From a checkpoint of a small transformer trained on Wikipedia.
Size: 13 layers, width 128, MLP 256 quick GELU, vocabulary 8192, 2.82M parameters.
Architecture: learned positions, no biases in attention or MLP, tied embeddings.
Training: a variant of SOAP for these matrices, 6180 steps.
Each number is 50 + 15 x the weight over its row's rms, rounded and kept within 0 to 99. Layers, rows and columns count from 0. The size before them is the row's rms in percent of the matrix's.

# k: layer 3 attention key, 128x128, rms 0.206, rows 95-115, columns 64-127
# v: layer 3 attention value, 128x128, rms 0.266, rows 64-95, columns 64-127
# o: layer 3 attention output (transposed), 128x128, rms 0.236, rows 64-95, columns 64-127
# q: layer 3 attention query, 128x128, rms 0.229, rows 96-115, columns 64-127
k95 088:32 56 76 40 61 50 17 48 34 48 50 81 41 44 33 44 36 43 51 51 41 65 58 78 51 29 56 50 61 71 44 59 52 52 75 24 49 61 42 59 62 42 72 58 66 51 68 35 67 61 16 36 73 30 55 60 55 57 48 29 49 38 52 68
v64 088:52 57 52 42 55 54 60 39 56 45 36 47 26 52 55 41 56 27 91 66 26 45 47 63 15 57 50 49 58 74 67 39 36 50 23 30 50 46 50 71 57 57 68 44 68 74 56 34 44 63 56 63 59 50 57 48 33 47 51 51 42 66 38 36
o64 096:49 58 33 42 52 36 40 31 54 36 58 60 72 50 34 50 50 84 37 39 53 61 50 34 34 36 44 38 21 35 54 36 53 15 37 56 62 47 55 24 16 49 58 43 42 55 65 61 59 50 48 63 29 65 47 32 54 59 71 35 82 45 25 48
v65 105:27 60 51 35 38 54 44 53 29 37 51 38 48 29 49 46 57 59 37 33 90 31 75 40 61 38 47 48 65 50 53 30 43 80 76 56 63 65 36 49 57 62 58 61 65 60 34 70 62 51 32 36 22 36 41 23 60 51 68 28 45 74 49 53
o65 110:61 42 76 65 49 58 75 60 29 64 61 64 46 69 54 54 32 40 64 71 15 50 57 30 59 44 63 40 44 57 46 48 52 38 41 52 54 19 78 22 58 41 36 44 61 26 50 18 72 48 61 60 82 31 58 75 39 49 58 75 71 51 64 77
v66 097:27 43 29 55 59 44 41 12 52 36 46 34 43 33 43 57 49 36 74 54 46 57 45 56 50 82 54 44 40 15 77 61 54 56 36 68 40 41 21 62 43 42 28 49 70 31 65 45 47 54 36 43 60 37 53 51 47 42 50 05 60 69 66 63
o66 097:87 62 48 51 56 62 45 57 55 43 64 76 38 58 78 41 39 88 57 36 38 22 56 24 48 01 64 69 60 48 60 44 39 48 55 52 59 69 68 18 25 70 53 63 53 48 49 75 56 33 42 41 29 56 41 66 32 40 30 66 61 43 24 42
v67 096:31 56 31 48 41 61 49 36 52 53 39 43 61 58 39 67 71 38 58 34 64 42 65 45 35 44 66 46 22 47 24 46 64 34 66 46 55 60 48 73 07 68 49 24 56 33 83 52 52 57 56 76 47 49 65 58 69 44 37 46 61 66 49 42
o67 093:49 67 56 61 52 48 67 61 22 52 67 71 21 45 71 08 29 36 47 38 55 58 33 51 52 69 25 36 55 48 24 28 80 72 57 48 55 59 39 40 84 46 71 65 54 37 42 61 52 22 48 43 73 47 50 40 39 65 66 27 21 28 78 70
v68 102:40 55 60 22 33 51 69 36 47 42 20 49 36 82 64 50 43 54 50 49 23 40 59 51 39 66 25 66 60 47 89 38 45 70 52 73 46 56 55 56 73 34 44 45 63 58 53 37 49 52 48 28 45 70 48 37 40 66 56 51 47 47 35 38
o68 102:78 29 42 58 37 43 36 50 51 55 76 47 78 74 39 42 26 56 47 56 35 32 55 63 70 42 39 44 47 34 45 56 47 72 55 49 47 39 30 30 52 37 35 58 53 35 47 93 62 68 68 57 57 33 76 72 53 19 49 24 63 47 40 44
v69 116:21 39 39 35 47 57 47 48 61 67 28 50 42 73 32 38 71 42 53 47 28 80 40 33 72 29 54 47 51 49 64 58 45 39 64 74 49 35 39 29 51 70 61 36 25 42 61 49 40 38 49 64 61 77 64 39 69 56 32 53 88 37 27 63
o69 114:54 50 44 62 68 30 56 42 47 38 48 47 24 35 60 47 34 70 57 54 83 45 53 58 40 90 41 52 60 33 26 48 57 55 50 24 64 62 39 52 47 03 62 61 44 53 26 49 59 69 48 50 62 33 32 41 59 26 59 56 03 56 71 52
v70 103:19 46 55 50 62 48 39 70 57 60 44 29 72 21 53 47 81 51 36 59 74 28 59 36 28 27 52 50 58 76 38 77 55 57 63 54 46 56 26 43 56 57 51 74 87 58 47 66 53 49 37 44 65 36 22 52 47 53 57 37 30 78 52 65
o70 108:70 52 55 42 42 51 77 31 48 56 64 81 48 43 42 63 43 24 61 60 13 51 71 29 49 64 40 59 56 36 76 14 32 57 28 38 62 37 61 46 35 36 51 25 33 32 58 23 45 60 48 58 12 42 66 64 64 64 59 60 82 68 51 52
v71 104:61 56 65 65 45 40 59 55 59 31 51 42 38 66 53 58 42 52 49 44 49 28 51 40 77 55 20 47 55 80 52 27 53 39 70 76 36 56 71 38 39 29 81 63 31 57 43 66 62 49 22 14 49 08 31 39 47 57 42 44 46 63 45 13
o71 103:31 36 27 40 34 77 50 38 41 62 51 44 63 54 51 48 43 54 47 66 30 67 26 59 54 55 74 41 54 46 38 77 42 46 45 53 43 20 59 65 72 52 47 34 40 73 72 41 45 72 74 65 56 49 73 61 80 26 48 71 76 54 48 55
v72 084:61 39 52 49 53 75 33 56 41 21 54 31 74 41 49 47 54 53 37 45 76 60 51 60 77 18 37 43 67 49 34 46 39 58 73 71 57 69 56 50 39 58 49 55 76 58 61 44 27 52 29 50 53 51 52 28 80 31 44 50 41 54 50 23
o72 087:47 26 50 42 48 45 91 52 50 81 75 46 48 72 46 54 48 52 50 63 50 41 40 21 56 62 57 51 37 61 50 53 46 47 39 35 38 49 46 64 69 42 77 56 46 60 57 42 72 51 59 45 74 45 53 44 26 55 61 56 66 38 62 77
v73 092:58 63 54 30 36 46 21 61 32 21 68 13 55 42 34 62 84 44 22 57 43 79 34 54 47 37 57 33 60 54 41 49 55 48 53 73 68 60 55 15 45 48 36 31 68 56 61 36 37 61 37 52 45 61 62 46 71 53 36 39 63 62 43 56
o73 101:30 49 35 31 46 59 58 68 49 81 54 51 42 50 67 48 47 51 59 62 48 37 52 41 74 52 46 52 42 58 22 41 46 56 49 20 51 31 45 91 52 56 55 33 58 30 33 57 69 28 60 58 54 46 24 34 25 43 63 79 45 31 52 77
v74 112:54 55 69 62 61 56 53 31 44 83 35 73 50 71 48 58 39 44 69 59 00 75 15 56 37 59 51 46 42 44 38 41 25 50 34 64 44 53 48 62 52 48 43 60 26 63 87 38 35 53 54 46 62 38 62 37 60 35 21 53 68 45 76 19
o74 121:50 37 38 44 46 38 40 62 69 43 62 31 43 40 69 46 66 58 27 38 99 22 51 46 80 53 55 76 74 35 62 83 50 52 42 38 37 38 31 39 62 47 56 29 57 49 36 67 46 64 32 50 35 95 46 65 62 52 75 63 49 43 30 41
v75 097:40 59 74 45 38 52 24 79 80 24 48 34 57 48 28 41 37 52 41 52 65 65 66 21 50 35 52 48 58 62 69 62 57 34 51 67 26 43 57 54 56 36 84 64 35 58 37 32 58 60 47 57 59 60 42 65 38 22 63 42 20 56 37 68
o75 113:50 58 59 52 27 53 63 25 39 33 50 45 31 43 38 53 40 51 45 24 18 40 61 61 48 74 35 73 52 47 37 51 45 63 50 47 62 55 52 35 48 50 51 44 57 48 64 70 57 79 26 65 50 18 64 49 65 58 33 31 61 57 54 63
v76 099:24 42 54 31 64 87 38 47 33 19 26 58 64 50 37 48 72 54 41 59 33 51 39 47 61 48 57 59 47 39 63 54 43 35 56 51 64 34 68 70 34 68 37 66 51 26 59 31 63 60 66 60 64 50 74 57 48 57 44 41 63 38 34 41
o76 119:70 52 31 88 68 35 49 36 62 82 59 40 36 34 36 23 39 46 52 63 55 58 54 61 24 50 56 44 37 42 73 38 71 44 47 57 67 73 23 59 49 40 75 68 48 50 46 71 47 36 33 52 40 32 44 26 25 45 66 47 50 65 70 35
v77 110:48 48 58 56 51 34 41 56 67 23 49 26 67 63 56 75 64 43 23 49 60 38 51 56 53 29 51 50 89 70 26 65 52 21 92 74 48 41 45 37 52 68 22 58 54 50 53 66 42 49 34 51 77 39 38 40 51 47 60 48 30 73 42 54
o77 124:69 60 39 34 42 58 65 28 47 40 58 66 50 38 40 57 10 55 46 52 23 61 51 36 27 50 54 74 44 36 46 24 36 55 45 22 41 65 77 74 29 36 73 44 38 61 54 53 53 45 50 50 34 35 65 42 47 43 47 69 50 51 44 42
v78 115:35 28 48 72 61 51 49 28 64 28 72 49 29 65 48 40 51 71 45 35 54 67 61 63 44 52 63 53 29 49 69 39 15 59 36 56 47 51 45 49 62 50 48 10 62 43 42 18 43 73 52 68 63 99 67 61 71 80 59 52 49 28 36 56
o78 124:57 73 45 35 24 39 62 59 42 55 27 42 45 81 47 56 52 62 73 44 58 27 41 48 62 25 17 61 39 55 36 72 65 35 80 47 38 64 36 50 47 66 34 87 41 48 55 64 63 65 51 38 60 26 35 45 23 27 36 44 48 33 49 39
v79 109:76 44 58 42 56 89 54 39 32 22 40 72 25 53 31 64 45 51 67 57 29 66 32 64 55 59 47 69 42 46 57 57 26 42 38 35 58 43 72 50 46 51 30 21 45 50 48 50 75 63 53 54 34 43 57 43 57 65 42 64 42 72 49 31
o79 109:64 71 26 83 65 37 34 61 49 66 65 32 66 29 38 41 39 27 37 37 66 42 64 60 52 41 40 30 41 62 33 44 65 47 59 86 49 64 36 73 51 47 55 79 50 73 70 55 35 20 54 61 67 59 35 29 54 55 52 62 61 59 67 25
v80 089:23 49 34 42 49 37 51 49 24 56 55 61 43 57 60 47 57 10 61 49 47 52 47 38 58 40 62 60 41 51 34 80 32 56 48 33 46 47 39 49 43 72 49 80 66 47 51 66 72 70 66 54 73 68 52 44 61 58 35 41 64 31 41 39
o80 109:73 67 68 59 60 38 37 62 67 42 50 69 47 34 63 43 37 64 46 64 70 44 63 91 44 46 48 54 62 54 48 53 54 41 48 31 60 58 68 29 42 52 48 36 51 37 36 42 37 43 39 43 30 64 45 73 35 44 79 62 23 61 67 43
v81 104:72 54 47 50 64 54 34 46 56 56 74 31 44 34 34 83 37 43 36 32 88 54 93 46 72 72 72 54 66 54 42 60 70 48 77 41 35 44 50 62 39 49 55 55 74 47 55 51 48 39 24 36 77 18 26 40 77 61 43 19 40 69 64 26
o81 099:40 38 44 58 42 54 85 36 37 30 39 51 69 50 66 59 24 54 42 61 23 31 28 40 48 56 37 45 63 50 62 42 43 62 68 37 55 64 72 44 39 55 60 71 39 46 54 77 65 44 81 40 38 51 69 85 41 50 36 61 35 63 42 33
v82 104:21 43 62 65 54 39 58 34 28 44 39 53 40 46 46 71 26 33 73 50 51 83 55 50 41 49 39 38 69 58 65 53 18 38 28 77 52 62 28 39 59 31 24 43 61 59 52 52 19 64 52 50 43 45 61 48 61 47 38 64 33 39 49 33
o82 114:60 59 51 42 29 59 36 68 52 45 62 55 47 48 54 41 49 58 23 61 77 40 58 42 54 34 28 62 33 67 21 70 66 43 60 23 39 43 64 45 51 63 75 41 39 39 28 49 71 39 69 42 44 57 49 35 31 37 56 55 82 18 52 48
v83 096:33 51 43 12 33 52 66 16 67 66 40 35 40 64 56 64 59 42 49 57 56 28 34 39 50 36 59 68 54 33 40 63 50 36 33 68 46 47 72 51 60 57 49 48 55 59 68 51 47 45 46 77 49 78 56 75 43 61 51 84 55 72 24 77
o83 096:75 37 55 56 38 39 58 42 54 18 54 61 68 53 46 41 28 61 58 35 52 70 52 84 37 55 39 53 54 32 43 39 51 68 29 41 53 36 15 60 50 33 49 40 42 35 51 53 73 74 65 60 37 40 39 33 68 55 60 32 35 67 75 51
v84 098:53 37 42 46 64 44 42 63 54 35 71 60 53 37 74 36 38 72 25 36 77 51 26 27 50 71 48 60 37 64 68 34 43 66 33 44 55 68 40 76 80 31 66 32 67 47 35 30 46 39 35 55 63 51 41 64 59 71 58 75 59 70 50 52
o84 106:35 55 72 60 54 49 82 18 55 59 15 27 63 67 40 53 60 58 64 43 35 40 46 41 62 17 62 46 52 39 36 83 59 29 65 37 50 36 20 49 56 54 36 81 49 43 48 65 93 69 47 51 42 38 46 41 63 61 31 34 49 38 46 44
v85 097:84 49 66 33 49 18 55 81 53 41 78 42 64 31 71 48 40 67 50 46 47 27 48 42 43 51 26 45 45 74 66 47 53 67 55 42 28 79 67 52 54 18 39 48 58 66 56 66 09 44 46 38 71 28 32 78 47 44 56 50 20 67 43 50
o85 097:60 40 52 52 48 80 62 38 47 32 32 59 81 68 33 52 50 55 43 47 43 77 53 46 45 51 64 48 33 63 37 67 47 57 26 49 44 27 30 50 44 61 52 42 28 64 65 38 75 64 57 56 27 54 92 43 55 63 26 44 79 51 34 57
v86 100:52 45 59 39 48 37 58 31 51 62 51 20 50 50 67 42 67 51 47 56 45 29 55 24 74 00 73 50 37 73 20 57 37 59 53 11 40 77 71 24 36 48 41 46 44 49 71 50 45 57 57 63 54 35 83 50 39 71 36 40 52 65 55 41
o86 119:37 30 50 30 47 67 75 57 42 66 49 49 37 63 75 63 49 43 41 45 43 54 61 46 62 55 59 45 47 35 81 46 64 54 52 61 30 20 38 53 88 36 55 53 35 49 26 38 60 40 44 28 42 61 52 67 16 28 72 56 49 44 55 64
v87 106:37 46 50 66 37 32 68 70 33 54 51 37 68 32 38 76 61 64 37 51 38 38 62 37 38 54 49 46 83 73 27 40 63 64 66 39 63 57 69 49 51 77 42 51 63 60 44 42 41 61 60 42 45 50 49 36 60 93 41 57 59 27 67 58
o87 109:68 45 52 34 68 47 29 63 69 41 35 61 55 57 71 59 41 24 35 57 58 55 55 76 68 47 54 35 43 25 54 85 78 39 52 38 22 38 53 59 28 42 60 50 45 40 53 60 51 45 59 57 40 48 38 44 12 32 76 65 23 47 36 32
v88 118:49 42 33 28 72 84 52 39 57 57 26 61 53 60 57 49 54 23 70 53 41 56 46 84 53 50 75 35 49 50 43 64 35 73 40 48 46 60 41 56 39 51 55 54 52 89 50 44 71 56 58 39 46 14 54 56 65 34 68 50 29 52 53 39
o88 121:56 46 56 36 57 33 64 74 50 49 82 30 53 57 64 53 57 57 41 10 45 31 61 37 52 52 33 59 52 86 46 14 52 19 58 55 44 34 53 34 41 35 73 40 61 41 60 46 36 27 34 53 68 45 67 49 53 70 63 58 70 55 53 87
v89 117:64 53 19 66 45 56 47 73 59 48 70 59 70 52 48 45 58 60 45 57 81 76 35 66 79 54 68 42 53 69 26 46 64 48 55 38 53 65 22 59 49 51 67 43 40 54 60 64 41 34 24 72 22 63 52 56 61 46 68 34 24 75 60 65
o89 131:09 74 80 32 72 62 52 51 33 61 50 47 21 61 56 73 61 41 58 43 43 38 69 24 54 60 39 66 43 52 60 42 24 53 54 39 46 54 74 47 67 46 42 32 48 46 57 17 38 53 56 38 75 35 38 52 51 62 36 68 46 42 46 77
v90 117:39 32 63 76 67 56 51 60 53 51 43 51 61 72 38 47 56 48 41 34 53 44 39 55 32 36 36 43 42 56 55 62 41 49 80 62 34 35 18 57 22 31 51 51 27 43 49 70 99 36 62 61 37 59 58 44 53 43 80 22 70 68 35 66
o90 133:44 75 56 56 27 65 41 54 14 48 73 48 39 25 53 32 48 38 48 54 29 57 33 32 60 69 47 74 61 50 30 31 31 46 45 63 83 61 79 44 64 55 68 46 67 39 69 15 33 53 24 50 66 40 45 48 70 43 47 75 36 53 78 54
v91 109:71 56 44 53 52 66 65 47 65 70 74 76 68 73 20 72 25 42 47 45 59 42 56 46 45 43 58 46 31 63 61 62 45 28 50 33 16 74 48 35 37 52 29 43 50 60 54 61 56 65 94 57 36 43 33 63 57 63 47 43 29 47 57 25
o91 123:39 71 50 39 46 25 65 50 68 33 29 41 30 36 34 42 44 63 35 40 38 75 62 59 32 49 16 53 86 36 69 53 53 48 60 54 50 36 62 31 80 47 44 39 31 46 43 61 61 35 25 63 55 52 62 43 41 46 55 49 36 54 38 54
v92 109:22 65 47 62 39 42 47 37 50 36 33 74 45 39 55 57 56 49 48 42 37 54 41 40 57 65 49 53 64 62 35 41 42 41 57 88 49 57 53 52 41 66 15 65 71 30 48 63 25 56 43 58 65 54 41 50 52 50 34 60 29 18 65 50
o92 115:80 37 44 55 37 33 51 47 76 49 54 55 58 42 35 38 40 51 73 63 74 22 68 52 38 26 47 46 51 56 77 67 66 68 46 21 33 60 58 61 45 29 62 45 26 61 30 44 51 28 50 28 34 22 63 49 58 35 50 37 47 46 42 46
v93 098:56 33 74 55 62 59 55 47 44 65 48 57 74 33 36 48 51 89 68 39 61 22 41 62 52 38 21 49 47 52 49 59 64 68 48 27 50 40 41 55 47 49 18 38 69 33 47 48 45 40 62 54 41 37 40 82 54 33 67 70 39 48 54 56
o93 113:62 49 35 65 60 38 53 37 42 27 50 47 60 59 48 40 49 31 25 42 27 86 49 55 46 32 52 50 49 56 76 42 43 57 45 82 57 60 39 66 43 57 92 58 26 48 46 58 44 61 44 48 41 47 56 42 31 71 40 31 60 50 58 32
v94 072:54 42 67 39 39 50 30 60 54 46 47 42 66 53 51 74 36 62 62 55 55 56 63 39 15 55 38 57 49 42 62 72 57 30 66 76 46 19 56 59 48 37 63 47 54 90 63 26 49 49 56 42 38 48 48 59 45 43 18 74 42 75 29 60
o94 084:60 68 59 65 58 75 44 54 36 34 55 61 61 25 57 24 18 40 29 31 35 63 47 57 45 59 47 49 35 52 17 22 40 60 37 58 69 54 34 53 61 77 46 43 65 49 92 76 64 69 48 64 47 43 73 46 76 75 25 35 47 41 70 40
v95 106:53 48 46 56 49 30 38 64 59 76 24 50 45 25 45 66 29 24 35 55 48 64 56 57 47 70 57 47 72 55 41 20 78 47 73 76 65 43 48 69 42 57 55 75 48 68 60 51 36 32 47 67 70 27 26 49 41 35 57 27 59 50 75 58
o95 112:41 26 60 52 65 60 56 39 72 35 70 65 46 51 51 30 35 57 62 52 51 50 55 47 40 51 39 56 29 61 61 61 41 32 43 47 55 39 73 52 25 54 43 37 51 39 39 55 49 59 26 35 51 26 83 37 84 75 53 65 32 73 11 67
q96 085:43 31 66 65 36 38 54 49 51 51 42 57 30 75 47 62 56 51 51 49 49 63 43 62 73 43 63 69 46 50 51 47 61 13 60 32 18 57 43 44 58 42 47 54 45 48 41 44 61 44 10 48 68 65 43 56 52 41 66 44 01 40 39 47
k96 071:36 37 80 39 33 45 66 68 40 62 72 69 40 33 69 64 64 37 46 63 45 45 62 41 76 53 51 70 54 69 32 22 83 41 72 75 29 39 32 45 83 46 55 51 31 34 48 71 83 44 65 50 67 47 46 66 49 53 58 49 67 29 53 60
q97 081:58 17 64 82 53 44 51 60 48 63 33 59 55 75 38 64 65 61 47 72 41 60 71 53 73 58 67 74 60 47 62 71 37 47 29 50 26 42 34 14 50 44 61 76 58 56 35 57 37 58 18 43 63 67 57 53 68 50 62 75 55 55 53 35
k97 060:16 43 53 35 61 86 64 74 51 45 14 69 27 50 53 60 42 59 48 75 65 49 62 37 60 45 53 71 49 50 36 36 60 55 60 63 51 57 61 32 79 81 70 30 34 66 47 57 63 39 42 41 62 38 75 16 43 60 49 37 60 41 72 63
q98 061:60 56 40 54 55 62 40 72 51 27 06 40 75 26 51 39 55 56 24 70 53 47 47 43 70 56 51 31 54 37 41 38 80 55 54 51 33 58 54 70 34 46 32 26 63 73 51 41 48 16 55 41 58 54 42 37 56 73 62 63 70 53 50 42
k98 060:52 60 44 68 40 48 43 45 54 48 54 39 44 49 36 43 69 47 61 44 62 73 50 69 50 37 22 31 75 31 35 71 16 33 38 55 61 37 26 51 58 49 77 31 48 51 66 32 59 73 29 76 52 47 39 37 59 64 26 56 68 67 42 27
q99 083:48 47 52 44 25 47 40 53 52 53 52 49 43 41 42 46 58 36 48 64 64 83 52 68 46 66 45 54 59 59 77 60 31 19 16 32 66 38 40 07 82 63 57 35 56 64 70 46 57 59 26 63 50 65 53 67 54 38 77 54 20 63 49 77
k99 068:51 21 31 60 28 43 55 49 44 45 24 42 45 49 76 73 71 46 55 50 46 64 43 55 42 85 61 41 38 34 55 30 71 12 44 49 70 54 78 39 47 46 78 57 53 75 64 25 50 51 39 32 54 77 36 52 63 40 62 63 25 48 45 64
q100 077:49 76 47 44 35 59 35 79 59 56 31 53 47 28 44 39 59 38 32 68 41 53 44 48 43 46 57 40 50 62 36 58 56 20 32 50 37 49 44 61 31 35 32 43 63 41 46 38 40 37 57 70 66 53 50 39 69 52 46 46 59 57 60 38
k100 067:41 53 62 29 66 24 42 42 46 50 50 57 43 37 43 58 70 53 74 60 65 48 51 79 41 26 27 59 41 61 57 68 36 41 58 41 58 57 43 49 43 67 70 68 69 60 54 41 23 41 50 37 42 60 48 32 67 51 08 56 61 50 49 37
q101 067:67 35 35 61 54 66 57 42 52 25 12 35 33 28 51 24 64 65 45 55 64 48 51 43 74 12 61 50 45 41 52 38 68 38 27 44 61 52 42 53 62 23 54 45 24 48 60 48 78 43 50 62 67 78 56 74 60 45 55 31 22 55 50 94
k101 068:46 64 47 59 27 49 17 58 44 36 49 52 53 26 48 72 53 75 71 40 63 53 48 54 60 36 58 41 25 56 62 29 45 35 46 65 89 78 58 58 74 65 48 78 35 27 29 47 44 44 58 41 75 78 31 69 48 26 49 52 24 52 44 39
q102 060:54 25 50 58 71 73 55 74 40 57 67 29 54 60 63 64 38 28 38 57 46 72 17 80 96 48 51 45 55 51 66 70 21 32 45 53 50 42 24 51 70 68 61 35 37 34 77 52 76 62 25 61 21 51 56 48 22 53 33 42 52 46 64 52
k102 059:49 43 48 68 62 54 52 66 45 44 56 32 18 51 74 63 44 75 48 53 36 35 42 41 53 54 39 57 50 73 48 58 27 39 47 85 58 56 37 38 32 51 70 44 45 44 64 71 66 54 55 23 61 55 22 31 27 63 87 71 51 57 42 64
q103 073:61 54 68 79 65 43 82 37 59 78 68 52 81 41 53 61 38 61 84 53 11 55 64 66 59 74 42 52 36 32 69 53 57 49 36 57 48 48 17 49 59 40 75 44 64 67 25 59 66 50 30 64 26 30 49 37 40 47 33 61 35 57 36 44
k103 065:69 46 34 75 54 37 55 18 63 66 64 53 38 54 56 39 57 48 46 68 31 22 34 28 87 26 36 70 59 47 21 30 43 61 40 41 39 24 48 45 40 41 71 47 80 27 21 33 46 51 44 21 49 64 51 58 61 30 57 42 76 37 65 39
q104 059:33 43 66 33 48 60 44 67 37 54 24 41 55 71 65 61 74 56 61 55 35 53 48 77 56 78 67 42 71 35 46 50 25 38 61 57 74 35 31 50 55 43 46 25 54 69 62 48 25 67 71 61 38 60 47 43 57 35 60 44 36 59 73 61
k104 055:88 65 38 64 79 12 42 45 46 35 47 59 46 60 40 58 45 37 59 54 58 58 48 60 51 60 19 55 60 57 35 61 43 57 46 30 51 29 45 32 60 72 52 74 65 33 47 31 13 37 66 44 37 36 40 41 50 38 68 67 56 24 56 18
q105 063:64 28 56 85 52 48 67 27 55 42 51 56 43 78 50 49 50 40 65 35 42 51 44 39 37 68 37 74 55 37 73 37 24 57 60 62 65 39 60 15 44 47 76 47 63 65 51 68 36 19 02 53 36 69 57 47 60 48 47 58 41 60 35 52
k105 066:60 62 48 57 62 59 39 24 73 73 51 49 66 55 38 64 44 27 48 67 46 42 24 75 61 67 62 49 76 60 48 33 78 26 41 36 63 55 45 63 62 48 20 52 49 57 50 34 49 58 45 52 51 55 57 57 47 39 42 68 43 47 63 32
q106 077:36 35 67 45 40 57 58 36 51 19 51 59 19 66 47 48 47 45 51 35 49 18 26 38 54 52 49 73 47 38 71 34 56 44 76 14 51 51 32 19 43 62 41 65 48 70 48 58 49 46 44 41 51 58 62 47 54 53 68 35 38 26 32 47
k106 072:50 46 32 71 42 58 53 25 55 17 55 54 46 53 55 61 57 42 58 41 34 57 69 44 44 70 75 41 39 63 39 40 64 53 60 74 67 66 55 51 49 66 57 54 29 35 55 27 32 56 51 46 54 52 55 62 40 43 54 41 60 37 50 45
q107 072:24 47 66 54 54 44 54 54 36 16 54 50 05 65 66 48 65 43 54 43 23 64 47 41 37 50 45 71 42 60 52 48 34 06 33 55 59 25 55 18 66 55 37 53 44 54 86 51 12 45 29 70 54 51 43 39 70 40 59 46 49 63 52 58
k107 069:39 46 44 45 46 52 31 27 64 54 55 58 37 54 50 85 32 47 46 79 57 52 60 69 44 55 80 79 39 60 45 37 33 44 44 24 59 54 30 35 20 67 54 44 59 64 61 43 35 70 36 78 42 24 41 45 42 32 66 46 57 28 38 44
q108 068:33 33 24 14 09 33 55 43 45 44 60 68 22 66 60 39 50 59 34 40 27 41 59 43 33 41 17 67 63 50 48 36 31 49 44 57 35 39 11 29 74 46 55 28 51 66 47 64 69 26 41 46 69 46 42 50 60 59 45 43 32 40 40 69
k108 064:46 34 42 31 32 28 50 50 65 35 52 56 50 56 58 67 78 50 50 59 17 55 49 75 82 47 39 73 51 45 47 65 57 43 57 57 38 34 26 66 28 62 76 24 53 26 62 49 37 66 44 66 49 69 52 35 49 31 58 60 52 50 67 43
q109 066:46 40 44 64 30 40 50 72 18 23 39 46 79 48 43 60 43 80 47 46 53 75 51 43 36 40 57 55 62 58 39 78 47 17 18 34 36 50 47 45 48 25 48 40 42 57 51 58 44 41 38 60 64 27 47 36 53 60 39 50 54 59 58 59
k109 075:18 52 62 37 45 46 53 49 53 59 40 48 38 49 56 43 49 50 40 73 61 57 38 65 44 54 50 62 59 60 59 69 49 31 42 45 62 61 52 27 55 48 80 39 33 73 92 59 38 92 35 45 37 49 56 36 65 35 68 52 60 67 44 19
q110 065:60 58 57 52 54 46 53 63 52 67 42 40 41 61 64 39 51 53 08 49 69 76 63 44 35 44 31 69 54 45 46 38 75 35 31 44 45 54 67 33 46 48 74 43 59 45 74 56 42 51 41 73 60 75 53 77 57 54 60 75 62 62 19 45
k110 057:56 49 63 46 66 38 21 63 40 61 42 27 24 54 46 59 52 30 66 66 66 55 57 62 57 48 40 43 46 62 58 59 53 64 27 45 57 61 45 55 72 42 50 64 60 54 41 33 66 33 20 46 46 46 22 06 56 55 46 52 36 47 35 38
q111 072:39 41 47 61 36 32 40 78 42 48 44 46 28 25 56 54 69 72 61 53 29 76 58 57 34 72 48 57 53 47 36 47 55 20 29 66 29 35 58 31 63 49 69 29 38 36 52 58 61 44 36 54 42 62 61 49 40 55 50 70 38 54 47 60
k111 067:49 39 47 42 30 26 59 75 65 61 41 41 56 24 40 47 36 43 44 64 52 42 34 38 50 36 29 54 46 59 56 41 60 55 28 48 43 64 54 40 72 50 63 42 57 42 69 74 54 21 14 63 68 20 67 47 51 57 65 52 41 84 53 59
q112 084:30 47 43 34 35 49 49 70 45 20 61 68 43 54 55 31 73 54 26 47 64 57 52 49 34 55 52 59 26 41 61 56 54 12 61 43 68 56 35 17 64 57 60 46 38 69 74 40 57 44 43 50 53 83 53 66 45 67 60 43 02 60 45 66
k112 059:57 45 52 30 15 58 68 56 60 28 61 26 62 41 58 56 56 21 52 80 36 60 48 61 15 49 36 63 58 41 21 54 37 58 26 82 81 58 48 19 53 58 39 31 60 36 54 47 47 49 56 48 52 44 26 67 65 25 41 41 35 78 38 63
q113 075:44 32 54 38 57 54 72 54 49 67 35 68 44 67 48 48 63 33 38 67 42 55 47 45 36 37 45 52 30 45 60 35 44 33 35 48 39 34 61 01 45 37 44 37 59 67 64 38 51 24 22 79 39 48 53 32 42 47 88 48 21 69 68 57
k113 076:44 31 77 33 57 52 51 59 28 63 61 62 52 39 74 51 40 60 27 31 57 22 78 43 68 48 41 64 51 44 52 46 31 67 78 49 38 52 34 28 67 40 49 69 47 57 21 55 39 37 47 42 61 63 32 50 52 56 52 64 16 44 37 50
q114 065:45 38 35 30 32 09 44 65 48 62 26 65 26 83 42 67 48 56 51 45 56 51 50 50 42 63 36 60 78 61 27 29 14 79 42 28 53 30 51 59 48 50 54 38 69 60 40 38 19 52 51 55 48 55 43 40 57 37 57 41 61 41 42 55
k114 066:64 42 51 47 58 22 54 69 42 47 75 58 61 51 74 47 47 50 57 61 54 47 61 46 47 69 77 58 57 51 28 54 66 75 61 44 35 37 22 54 59 44 64 30 45 57 53 69 35 41 63 71 60 40 47 52 54 61 45 81 75 39 68 57
q115 058:46 77 31 76 35 49 24 45 51 49 54 37 59 21 33 55 35 47 25 53 39 53 38 80 26 51 67 30 68 44 47 54 15 86 38 47 59 40 78 75 72 54 44 33 52 49 67 46 57 67 65 28 64 38 37 66 53 34 42 62 49 50 69 76
k115 056:19 58 22 46 50 40 54 56 59 47 34 58 63 58 57 41 63 55 44 41 80 72 49 70 51 73 57 32 47 12 76 41 47 48 58 59 36 71 74 78 56 67 56 18 56 52 80 64 60 22 66 48 30 50 48 50 56 58 58 13 21 68 45 53